{
  "n_head": 3,
  "vocab_size": 5457,
  "norm": "rmsnorm",
  "norm_eps": 1e-05,
  "extras": ["capped logits"],
  "init_std_qkv": 0.0365,
  "init_std_up": 0.0365,
  "optimizer": "adamw",
  "beta1": 0.9,
  "beta2": 0.99,
  "lr_head": 0.00666,
  "decay_fraction": 0.843,
  "final_lr_fraction": 0.0,
  "batch_tokens": 8192,
  "doc_mask": true
}
Each number is 128 + 32 x the weight over its row's rms, rounded and kept within 0 to 255. Layers, rows and columns count from 0. Numbers have three digits each. The size before them is the row's rms in percent of the matrix's.

# layer 6 attention output (transposed), 96x128, rms 0.112, rows 54-63, columns 0-127
103:145140112068125139123116088082135033190143138090126117154098130161119176139146153112128138123127126112220165079149113183120123116167109113093150124156141121085133158158165142148142156140107140073117115141155162141104117124039098158131131085125035110132088154098142152118098152143155104141184055100180153096083108136144163114129092138182108185187098139128095175119104169100089101124126
094:138090070066176093114099067129159087134135154147135151111146072119128122087095121146092130115120105120102115176123107101066099134132137081147145100129134094152125140134143154084124116168085125097094169113200117094162089120115060122129180079134107170119093130118104119141116097119175141189222108117174111123105116204115099165127129083063130086094124098135109126076193112124181140104179
109:087148113172104165082132119118149255095130129119130113098140125137130168169154137112128135132136126125102042166121181116149128163105113097166145137117101130206160145104155112066176107084109160149114166117139128146135119104236151102134111168116175148065119155155138105144110118091110155115117214145097123134089129127113136149128134070128136087121137115124105100126136089119188103149109
096:099106172105043164130065078138160214069110156086155113132135108112148126137129113085120135196129163121134082129150134163158166147134103144185144167120149120179161111103171118138067160142165135164137164093139114056157116127149108145098092129109139094111163100106096202113167101162142127119093206116125119135143132120161168135133124090139060169145148172102122137152063171132105118175098
083:145112149107050118144103092131115135129129135074157107119192125197174102075133112112077144118123153095147157188168164094073039135109135111143222109151142153141181129150120162182068156125109133125134100145167143165089173158104115147094142092163187096150147094139118125095126089124166175136172116129130134140140118180101132151143094123126108113166184187183122095126147119068161128131148
100:181141128103168096124150154131076021176134088200117148138093091085118093088115147141147126146123151098142217115117068135130115086146153112087096093076147152046093100112088114117153135130101097137111099142084108149093143132023093141106139130128079111164143117108136145160136128165120153141120046139151066105165142148135125148105144161135157183162128139120120150118108102097095124096132
085:148068131091136131127080098076129041134149154130163123116105068142147069079082042181130093123121075162140214087165117109131103096114137109148138099130147098127111127145106142174064159156102116118145143149178127091134127114083110121123151081138108101140150115140099157126165101114175073145185137101177156119194118162161150105115113157157098200087169126107166129121148147130123152084169
087:104090076112138089100095071121125099185202110141170093204154087152141099105094120158114099151111130127147177124177142157120088132142123115129130175146146106139105173138127105173087173180083139106115151169136136089131148145105111111128138072098061077170123154136106136095184094119181152123170155136168122144181090163165117127067103170175134184159168120144139137147089140102098158099203
089:095139141145108213145147074086135229074108156097161138103092105115132117147168083099186123095141135098167062105183158130139178139167082103151127152135098095179113098120164162131122143081138098132148164146147138086130113155180097132139092143087161149101143170155131092132108119117105141109090205127095175140108164096114130146165129133112119102140115138074153178170106158114154105204072
081:122099085109191110096064102096085144219148161117090159111127090114164108136143144154097100134178108170139145156165175144098191138055119150183129111142066145084113102157153124103109128094117066158092145139146109151104156103101136134118084106128143203118156129164133091082115102138118108135156065084114100158167092147180116084066115091146108172147153094103148116121144111104145081068142
# layer 6 attention value, 96x128, rms 0.116, rows 55-63, columns 0-127
098:143095111129089133186085101100156125123130118091110166115088143183071089093082132172118146124152115131105155163184169133126121080136143114074148116093151100142135108158124143151122119215079085161191115110179170102157092101119109084169099078162162121147155155104174135107174132168152111145124115195138113098100059170152144150084160109098068150175169118077112119094170104115168131146173
104:107192132139148112115053123169083105154102152131110158181137108117170171159173106147075093135091063104104107103129121115210086083110114109112142103115119117152110147135117101119084128144135189137101126155113092146162125156200184182155078181163075142144124128108093158148138117163176075120113175149116095061108073176094147141104113143103152099163084143104149112091125127175092093081134
099:087153190136115112146121142114137132130154098112143084105167119052127167136166157113164141147103158133068105083141097137090152126131058198164163134120163116139145039117136158100100127122107112155151117142085159092130147152153145187181138043083109145097072104084095210158164123159067123129117141102115151152155172165127179126155124137172138068114077120121123149145095135132071144126149
085:167100188124124140191092135140151149083094115116119150078097069121067081122117145121146141142089150117109189113123185116127133089137152070161163160112178131136183097111136137164122105162041141159152147080165088119118190146095134187155165112095102151121155146112176078130174165141094087165126134109115130089137125185165086156144141124115135118123135165149170129172109032142135165165115
098:097039118118087107085192141127123124135129093158108133153142150170135086111053182085141122127128150093132251168134163137073148146143131129116075096126137078103136076123142162147175139092187074116115102158103163155107081105064129147137136147161122125122170123138156142096105131127199169112163107177160102167107129131171107157172116133201092121112122155119104111164127111100149111126123
082:191101127116064147146140169081161162125156061068175100072159124128088095117109137208158143089118086192103084125117132164087108072092101133147165142119153114134143123138127154093138086192058088169165121128159172085096108068124098122139124067097127117135175139106172133119089097084137093132128114092122160177120118092109184162101137138174096134183143121118116143148135094116110157159147
083:197100080159087133129117119127146156155181144089165097116164184162054116151140198138149149114089158153117103140133176164108114137140072135103142167081123072136161109178141148162109084176062117153149108105146125092109136129163096139069134074101122133122103118135133079124133153150125095089110126083121122107145068138208146135122170083164100117156133101153102133205107095053143141182125
091:114216136117129115136108176136151140121151108122127148144128070047154161157210112173126139214147172168126077090114132147113100120088114130144135128134126152124162136121141165159178145116182126133125152151121105098137059095151135141134161175110077168086087132135105188108103092138132143088096159165096159140145116072054121079172102132156121085162098119108135113138147201166156087183128
083:158095049153083098147148147151145142150105115124144147131132108079140111103123096064165112104130084099153112181081155173091065109096168144111057143185151132140118081158144145133075128124112063089186100128164141069086168154159181142112036106147108125109163158100134085082138146096177116056092121067113106147156092095094131109153137111092099112137118113133147112130164100125107133100142
# layer 6 attention query, 96x128, rms 0.105, rows 64-65, columns 0-127
092:171081079126081119160142154128160080099115102115140158130133136137107147095102120179088086149111177132121121176137083159097132165167172132120128181104059126173110125142187131115069083098155075108105132137074183116132109091193148105120099085125105098116158046134167134170111118154142134156081101122134086166140089136104134125091135127149121081148091146097082145151075129169139216156184
100:057158158128187180115115096175107161204137176138100100162091113129175099167155152103144159143152102123135129110142149129137116113110062105114128083147185119120147145139070124109154190119140094118163072148179116146127124123097128178126132165158173146119104186118095092060112109097131138116163175108178171110093177115126152129168179155110168187119148100121166172085180138133102065089115
# layer 6 attention key, 96x128, rms 0.107, rows 64, columns 0-127
085:093153151193159093118166084054143148103102158092146162114156103137171121167130126097166127119141158142133156110102130118170161057103135137143094100193192156062140116129119096083133137142155184107192105143135086158114158091115121150140136121083124160124089177145174151112134117035157147133145141158102169074133148106148121106130127111133148215098153121210113079128109130090121084157096